Weights of a small transformer language model.
Size: width 96, 3 heads of 32, vocabulary 1778.
Architecture: LayerNorm before each block, learned positions, biases.
Training: a variant of Adam for these matrices, 101M tokens, 6824 steps.
Each number is 128 + 24 x the weight over its row's rms, rounded and kept within 0 to 255. Layers, rows and columns count from 0. Numbers have three digits each. The size before them is the row's rms in percent of the matrix's.

# layer 11 attention value, 96x96, rms 0.105, rows 41-63, columns 0-95
102:118129156142145102130137167114130120134164110122140095153133139125126158103108155146131167156092138081103131141105158109126143077151142150112134149116128098123153119132111119089143130103144118123095158115114153114093135112094127144099201171115104138153088104100155121152193119124143161159
103:170119092115080120110145161143121162155140134102136126156124074127125176090108114157140115152109140130119124163109135121123108152124110139161135134108117105135138109102135167124181163108128134164104156101182143137135113121136107127121129124126111121117062117101102155114176150123136191139
103:181148071101099123126120114171132125141146096136133175154133110158132127148079110130144113152160076129147118120126137125115147158074127144129145116081120108130108137138118142112153135181143145115178109140171102120168113134144137100142128113114132139133095106116077117128113171129090123109
133:153148072106104118117168157175127131127088157102117120160121100124171155135105117165108135142175097132096135087122119092110112110128147119140143087146147117140148103119111192141146110082128182176109125141095096136103138123139128127115150104122127147150125118109092129124158150116122131143
096:148158091137093119149099099167113191135139122162098167134125141139131081159133103128145108128155096162154129117118117118112139177087124136129136105092159102148130130127127129146107127158124123141174127155140096118144136131156068102112101090114157159147109135143110138106102155153108085111
120:072124108135150123065143165096127128172089123103158112105118126105136191105120114156147137103091160130122172186121126161127091156145128120143127108155100148123140118085150135168130165089124121132104110105138144150132133138134132125127131122148122115127105142108144121122171136108143182150
123:057130147138149113140134146116124148121163103100143087128180153089152162095130154114121153146122118100098157148126139121147139097169139097079102179156151143133125149148157128086127136116112150086108140076138141117122141114099119134115165135130142127124094129113154137135098108127172136099
116:146121165120108120149166131136130118109112202156075137113108117154110099145151122190120117089079133123113137103124123126124125150120138154136132097138129137132156103103134172154107148047126120186081119151106116155087144113158124131121103112120119138155130141136127126109134120142113139148
112:099138150139123149135153113126126115126132150103102110119172118102146122089180160130092134130125134117091141110127143090173124112172149110102089182178151150129117136154142156119082108108096150120103137102143122121089121114130146149137125117125111125083138146113180151111075118142159107093
111:136122131127129166104132135136127125120066194096113147118136101139153119120158131128096133093141147169096125066136137102140099109162131111144132118165126123122096090161119168139115071100133153162118115140117134113098116158171127163127081118144101145098182148123124145131127120122110130127
104:144131076094078121108106156161132141142144104094136131182159099094205160084093113104106157148144076108136125145138137105153102132161136109140124117136149147136118117126105159123138110130124148133139121107138129101142111157132130123134113098135148167109108118112101124135102139117195116105
109:135178056094122148120131128157130120144121120140128135146155136117163147163117102168155139128156069107128135138136113153124142155083141143114093100127133163124113141107103167122120127156125164120156090127151103121141137092173134095145140086128142159144086117099124091121140173137128104104
122:174140138129118134070134128084129125143100133132157136122099093117106155131132123138146138121109164149148102212116104158111112165117110139149153105120089142125118117058100122166129150114117106131116150115105122134130100157108132133160126115123137099110126133097146141110180122124158159182
116:168140176114159134151107127050118137119105132134135100105137147072152111147114138098124146136131093135151126142125088158136169136145129168120122093098133135127122142111080103125156064119144085129168137144104156121161137129143119129119120153118160124133079131143134128134153124159174117139
116:133134212151171151154141122067105158115119161150124081093131141093104124125173132129147108129116171149119111119106109144129142105150124148120121146123122121134147135128117123114139106072121103149096171121110143142095134100134103149103142163126127103124104158122169153127179122160142147139
092:147111150099141119131128140063119102131147122123143112139163121096149137107087124112109125141123113137150103141120125140156138135140138173125119144110104133124103157124117109101195088127159075125127134116184156129179105112153167134123124161124126115076063142112119136135131158165162149123
114:151135169124105158109101141070135133110185125138143134172119068114121149094126172125130175138097126104153089115121134121137129124146107133133144137153098135115118103153100141108144094095127117110082150105148156095145098205131127154132114114138131133103106132098153134128158107129154145121
126:130128083084104115098143126172123135168100124126145131148134159143148176137096061171148136121130169132093125146125119133101089129089147124137127123101131115127100136102101120128143107169171125144093133126134114131097120079149124131145119143145101149137134133099125133176180157130094129166
103:096118088113191132121119130090119136115116065124175079143131123112167174135057126108135108158153086126165145097132125146131135128146142145131119099133113141131131147153134106125167104139150136104156097133127108150179152126118133125105141160146141133118111149127098103155137156133152103102
100:135104079136103124127110114176131135140144081124116120144116118161134105108126133120137081138078113105182170123136139124142093147149112145150131130129115129134175116124142098162096190156107111127157109168124120147124127157093124116134109127128117112109166139173113108125060151116154089126
112:148141145120158095169113115159144104107124139137105142123122160148116100188108123129121150129189097122117098137141130143089160094097138127099126097091149128121107142120111132084108134162144160123156112126073137125131154088136133115132168137120126143205116098138110107128143096124086134142
115:135113167160130110119104136118128131121106115081119178106116117145117094112134135054117126137155161180135093158126148122126104126140115108123185130121134098131120125115133101138099113125123112130158155123080143112135103167097128151130093148127138104118175135162096159109100074116115135171
097:153118134121121131142115081143131104125143087174134094148097154148106132162120113182138125130089148088157110122117130134111120113126129157163122133091114107119152138122085086121127128165152085136098134169099114137106132081124134141134167154128096123152152124116170118170187157144129106151
# layer 11 attention output (transposed), 96x96, rms 0.0966, rows 41-63, columns 0-95
108:167114072107153149104120099122125143138099169142114164135107113149130121154094102120108102114143106154137138132125135190098103168109115110120088110151097128115122147142149153156118128157101129107146145129100082133153107131166106154139109116135156133145152165182118106113081159151118088127
091:135139131145127135145098128126231007124137137152126130115122175129145106145135131111121123125133134147143138100144137134122143127135133130128106129140125136097116149119133118106084106127115147142141112143095093111134133144114202124144120154120138131128140140138135100131099127112103084135
097:122126186146144103131139158098119144130099152100109082081108172083136134161156127108162123108126172146150155143133136091139120124182117135105096139162149150149125131115139119135112130072135124147111140120098140130110156126099055153127101151105123124117143129126161158131113110094148144140
110:124112136153163103154093102066242118140142135146134140101144168128128109127129118106110125139077166134170142186133130156132141138148144140116106149094113119107121164136113089118115129149126099112132125118133131093139138116125115134141116115116125124144145184104123104124107109138124106124
105:115117152122124117119137140112216016139122131108138099112139133105127139115134128112139140126117144125127134137137125116135111117148126135122128136138114140101127131132130134129149127110139132130112106123132138147122132129109255137129122132126120115111140117121126130135134122108129157125
128:155122137131100161170118091152096144095206140144131165147154111138141083101115134107107104154132120114138126080122139112154180096113144119137115137105155119137093154138110125114105081180103150182136121153116132114134083153124111123126132138110105154133096145144113136138129108140106101150
106:158115098100113144120129111150195076126124142169130178131095091151110120159117155141105107115150141150127099121132126171135096153112139165163139095121112110094136103128124101162124107151132085151125116129109109136108094153166183135106119134144143124129145104143104088121135171129091132137
122:118133118145133112116097123102115150137127089097157112131197161095149135051103091102136173165123111128160149135137138113104144134115116098121120155086121081124115162142135136100122113180148150120160132117146163088166123137091136124126149116144138147108163151117127116136129132144108095152
108:144136098122129116124117121138156177106111103167161150135109126153100140139126155151127127130135129133157124161148119147125105135097124163143173091081110116098147112122113101112160136149156111137133113107129124129140123131135008110108137130161144126140144105115092093135149173109097143129
116:114160136137162107145139132099069155116147083142117118138124122145122130112146136120110106145092104099169162180131122107148155134090149150106157138068122122130122158134116094117147176146138114115136132117154121108148161081080134069162175100151132124162107146109131120118140121139125121136
104:120123127154150108164122146096191118130131137174141146091095159141101095178140154131133103080119189173136137157149132149118156116161145140136135114118125116127108154120149090148121109134107088118099113121101084151121128090119125104098113165114119112134110128123153114126148153125065128124
103:132089158140112111157117119094076159121146130112190133101130137109118110138115141091108145130106168135177144157107147102149129107188129128116131146140165102171122120133130095145122104130131115153087145107099147144127121161099079156100111149101114134132151132128109184135124101095129158148
123:113099110146132146173100119164156140112167127128165130130126172144133113118128134142138118141137119087104141038140139098113177108123136100134109151150160138132119160138149137082115120148111184147115115178141128120152147122128076107129117151111110146125096150125102137123100117141125107077
094:106093112160122125121155147159234096151167140122140148126120108152110147132122094145134130108131170119099116104130114120113115120133136089128128169181124107080123119125148145142107159127120143085072100126137100144106131149121196127105120116137116132134160115133100135124115126130132126136
096:131117085124111134114126122161247052125139118128148158149127118151132134117107118154112147143132090110123132110134137127111103147103124113131134138147121113059132117131121130117114144145138151109133103136137110114140124152137215131142132126146134137140156120137093108130104129124151102123
099:120135126153118131132156150155173194127141148140131137124110128134122135153141126145136129108137149145115134100142124114114118126137120111122120133154147129079121115118147128139077143121136158108119101126108096125100121150115000130112136137128140147146141109148132135130123126100120114148
123:112115080117146128127122139174063124148091145109143131091084174153128119165123130149152102108163122131115159131135140135091164143108145126150111095128161130124113165103165120147077133144132125125126136146117094159137164068112140070125144163134131122132147116154128134132103150140099096128
129:118112166160131117166155110089172098112153140139133127122134099114142073154146119099080132121095081136175149119117144127156125149151138118103104130146128166105123113146145124125128120130069145109143111148085111104149119156089151156142137136118154160145082149155119134097119096106169154109
114:111110153139101121132172139141166151132175197111097183108122105117102108173127131148121121110130180136100111149118137139134118115148124123087120139125177120097137102123115119162093129126126092133100131122117146107073114148135126149137106112098111108168129128112139152125135070104146143173
087:138152130114136127118120152119059103100119148115110129127145166097109122115114133123168124124180154143094106146147140139110164095131104109102155115106143129161121118117113188097177098089118125136151143094135144138141136089154176142124112154112102102123090127103168138150178107118107149121
088:124094134126127127107141131094012203157109108105137111115135116122131155107118104096106144129080123122137131132105128146140102147151125126125109170169105115209137115143125127162133130116115106132114158148136139134130133150137109145132113097123143128111152146126135158124117135149153130118
104:113143116117151141105147138146197113144131113162085069155106131136132152117152126156149100108125114102086130087149104128123126124101132131150118134128091147087114139137122146124172155114125127130131105171171107132129151100161130078153143104133114117124088125106154086133139167171149124085
089:123128123135138128124160132116054197118099147093136155120134118123121106134100106121125158135128084128134137140112149160118129131130100088076113125157129160170143107127151166118137133131094170078148158115124140136149135130121073175138101128114138140135113147156113172120106089117156141108
# layer 11 attention query, 96x96, rms 0.134, rows 64-74, columns 0-95
073:151117128138096144078100119135154140084125124144164132136068136116129126085105132103095102122157133116119092137178142129101145153107154113101093145068130094157125123101132127154137129156110087130106133147102127143135102140101121110117148120127120109145138134140179125113097090156067100146
086:144116110105125167112095109106110145147149124140158106130155127136136149114186127101130114065112145152144114161125154083149111087142138106148134113118070161129129201100150107163142137138154116178144147143153124131077119096112136130105104129172132146105112143130121119104109147119119126138
083:161110141140132142103096128120126141129172128160134122083151116144142157120162112128159119091110131120126098146123143111153138071134157111173127157117098144116127176117157107140134132101171100143087111140135102167091112122102127103095137094181134163094159128130141103094133129146144115180
070:144123137127113152144131116099165121113083127096140138132116091151163118147123148127076109141164117134135141128186175124139154131111075148125095132123156137141133086103095141124082167128129139147117113074095109131157119119107108070113148159080107132115160107125153126152134107131095139112
092:134175109133125131118119166157085145132138127125109157144132160110120130111128093135153130170095112128129114139063096128119091107172177131143163143115112128124144165137151146115146110114102110118115145146155155115103156132149149175128097116176156114123116154110099141085124176122185125140
077:117099129166147130135133131123103137158171130122129117087122110114117199124144136172160120117115155099136137108095107110134115112186182131151184171152112153109142132139172121093142128117158118152121114138108099144089101124116138166126132099164143171128127123104118128105133106153154119162
073:121122116130121131117140127132147113093074121094134123111100105116163115137119163129090116106142109128150175087182156123138150152110062139121073105126154122159108098124092121138101138123111125127136161130098078118158126143139120107120153176079120108125139105120169144154115128147086120116
100:118125166121136081097125129181132130145134145127102121111138142113117095149168096136195079142106135142156138121154167136113108079132089147121142134124097134115110139142145155098099124103120109155117116138127147103109063124137124155124134121137159169101140140120083106160129120103156172156
078:120143125144121103104138166161093152166176137131085139135111152095098129108146099117191103144110117149096102132097125130118099114142174136117147137116104118128150141184162131108149103126119106120114135143161160130081118114151140173112130096158181124128110152118110132102123143130181144141
091:139152126066122176101088131129133135101120119149113166130144128121147098119156103108109105147115128172162115160160160117134133088132088085126090104094086157138142171117131153179126121085100121136149152128161160115113148113120131103112104125129115099100121159149105115150124144087144121121
086:145152123093137115145082147156105117141129160100139158128177150104122112101147131140127106126168156136127185140105112144119179113158131102163163121131145110100144147058156158098084113131140184124127108124138139119149121093126139176112101129153124143101116136141114157143132127135082134141
# layer 11 attention key, 96x96, rms 0.121, rows 64-74, columns 0-95
081:111096100104127087131085156073104203179140137079135150073144131105125128113112161114155166121136143139113157152140158124111130149175134123145111104104138115138111114129117126142122123171088159132140135128142115127131082130180124122127104127132125099122164110110147128136120132153123098098
091:128154124119126156117131130118134007128096145093131117122117124122150116141113142138150155132134106132167141104112136091133108074118131156137139114139114136110115139093105127116127144129152132143119150128137141147134119124114240112151136116139131127120137141135126153114131102146168111093
084:156139110128128115108137100087144136147129154051140136144095156108134140163128118143159157127138089141146153094086147105123110089129168144104150118097117126112104124106106094143147158136142123145142112130140104137129083137090166151133122116142152135146141116138110178077127124185177113127
080:118110120151098097124115123119120255141102135133119143115124133091119144119162140103126152140124130142103164122132138099113124151138142103122110119112134116133165146144149136118137100146099132136149133143140139135121129147145018124106121134141096108148103134126126144133109138135101126151
094:158118138108151158147149113134123002118138123134132124140154120178138100145104113142129113097139132131143109141126117152148122102111121151143154133147115148120093118115120114134118137109163136111111120100133104137138122097102232139136145122117145150100143115153135131119136115120140131106
082:169129146107163138106164125143107043111152147114149140161107130178155127148106107127135106114125091129131116114102131135138139117129125142118155116125140130101088100132087118130107164096176112124101117124108095123132087147106190170139131136149168155115163146138098146109155115140152137139
078:101102110144096103125108143106102227145113118170128129122121116110105137113160133135134147137115151127106143141147129117110126145154107091149086131119135130128159144139146137107149092149083145127160159151144137095134113127149044133110119142127106100132081114115143133162117144143081121137
101:118151133111127161132128091121110137119118137095142113148113158108122165127168107129189121186129118136132173147140173107116101085075113120102136135135103109143134136105106125127167119111125138120127094080113155104108097130094054141130156122141120127107153170141097112161146129148141122149
082:148124143093157167152136130133112013113158130116146120125148123171134116142110121133140099121131126119139106143126137147150115106110129135122152136147123142127084106130131117136131147130155143100111116084125124122123105120092243128139156114119150134101138130147116121132138116128152129105
096:108155146132110157117098106104137081124089086088098132117150126104152111145134145127161188138138137113163147115146120103129077089104136133126098136150092107150154148101146136154171092132112144130159135100158149153141150086110152128147144129118088100153133132137179134147096114111099119104
092:087144141153144111121197089160134038120117131112153127143124155156141127099144156135085114107143120164118106142128142120117132113136136146128140121136086095126150157070099105131124158113150088131120110127131114141128156123113197144125110145134131154136140179127132124138135096107103132118